Part of a small language model's weights.
Size: 19 layers, 5 heads of 32 (1 for keys and values), MLP 448 SwiGLU, vocabulary 512.
Training: 292M tokens, 8912 steps.
Each number is 128 + 24 x the weight over its row's rms, rounded and kept within 0 to 255. Layers, rows and columns count from 0. Numbers have three digits each. The size before them is the row's rms in percent of the matrix's.

# layer 8 attention value, 32x160, rms 0.0946, rows 0-31, columns 40-79
107:109124127141113119125120137106126093133141141134121145115136138157056140112147161145081148159113098149141153137125127120
105:186056063130118149131097108100124091104109152128124133186139107111104099090124136156090109164139141149116152166116152095
103:142132126112121135129129180109141153088115145147147160144129155181144127147134137141140177132162115114143088154117098123
093:150088121144112104142185104176133134113127158099115119140115140132142120095088125122095142144116146145170146125118151147
098:108119147119106144139157115139154108111100109122138171145120162122165096152135120103157152129130109135139110114135137130
106:135191079146115115085098128115132156129149094123146103137143145110130135165111092118151134146145103144114124099119153107
103:119176162089113182100145125141133136108132111146130106130096112137164143110176147146162110106174135097114080121134147117
096:199154135126158154126088104102134119161132128148114106132121125142161122099107131150118114152136135185160091134126119110
095:154151137089088136151146144087165120111100106129108140153152123140128057131182118162040105118115086107130125094130087116
096:128180091118117096111134150151116110147125116118143085127158095148154126058131143136056142103158089178148125154135106086
096:147114119118097134137126142168109084106113164119153131120138154122138167130068133128153107107164125116158169122127095105
088:102107112127087138136119120077125141163106110137117152092138114124127153139148135114106105110126138155076158124134136125
108:165097177112102170141105143083174081145137112106137200131119139111140082139100127161134101090117158116150140103121170126
088:132121165125156116176125126194106126125147150150109086105134141125123143111172102102126157167108101149136130123134122146
098:122122117154132119119086097143114145115118109114128159109125111095170108143151125175102127130153128131099113102119111109
099:136116123126131115112120126094103136109149108097125119167139144133125126118146140106120112176119134154133098145134089147
099:173134100117113127101128145144165142164106136138166137150143120111184144106141101156141103128129125133102133158130060110
114:119126120115068165113153118131154104138151122125170136139094128130117123169127128160143139159142168119121149156136112110
102:164155118128144108143136084150142105133110123144123129145166146090125121142097125132133067172108102120101127136131085178
106:120130094129123153137148131136117124153125150148119139044145092115146153125181125107110132112167166126121121138127122084
091:137138129137168111147151110165099135144134083137129078168155135122104149081153124139087153120112133144087147149126109131
099:131105139116135087118148163122100159140155157097090109095153144101142051110097112197129153143113137122133184142132124162
105:124118086129111153145106113134118145151129137122126110113121108096160198123145130144105108078193133108118162126123084101
096:150126097103104102148101127123102169111120114173116160143113157149172141143151137129129113132132114107135159129114131143
103:125130109107133099133151129131162174144128144132164072099205108155167110109137106121150142100124131128134140154135094206
101:152184128140132142086144095112115081129113116143128098137154110137097143151152124117121109140089144128113141107129116121
105:105137085160116138117120101109141105129130102173112107103115123121107160187161140059127101149152115154119075138134133102
094:135169143123165125124178124104064109115139119147140092108179118110081093062161109112077117116137055154123141094133098088
092:097133120116123109166105129106144172114129146109102138146130115138085132095164098106129115115099152106165117110140148155
093:144128151119130142162124143118186146150131150127118203154097120100156124146114118161127116087138186126129121116137146107
106:157086166131179163156132134116115088115129126132107118152166167142145109156161152120076131137096136126127126134132151131
108:107134124118132128140164152178125159117134127118139122060083101106132127097160126139149098181113167106076097129127156125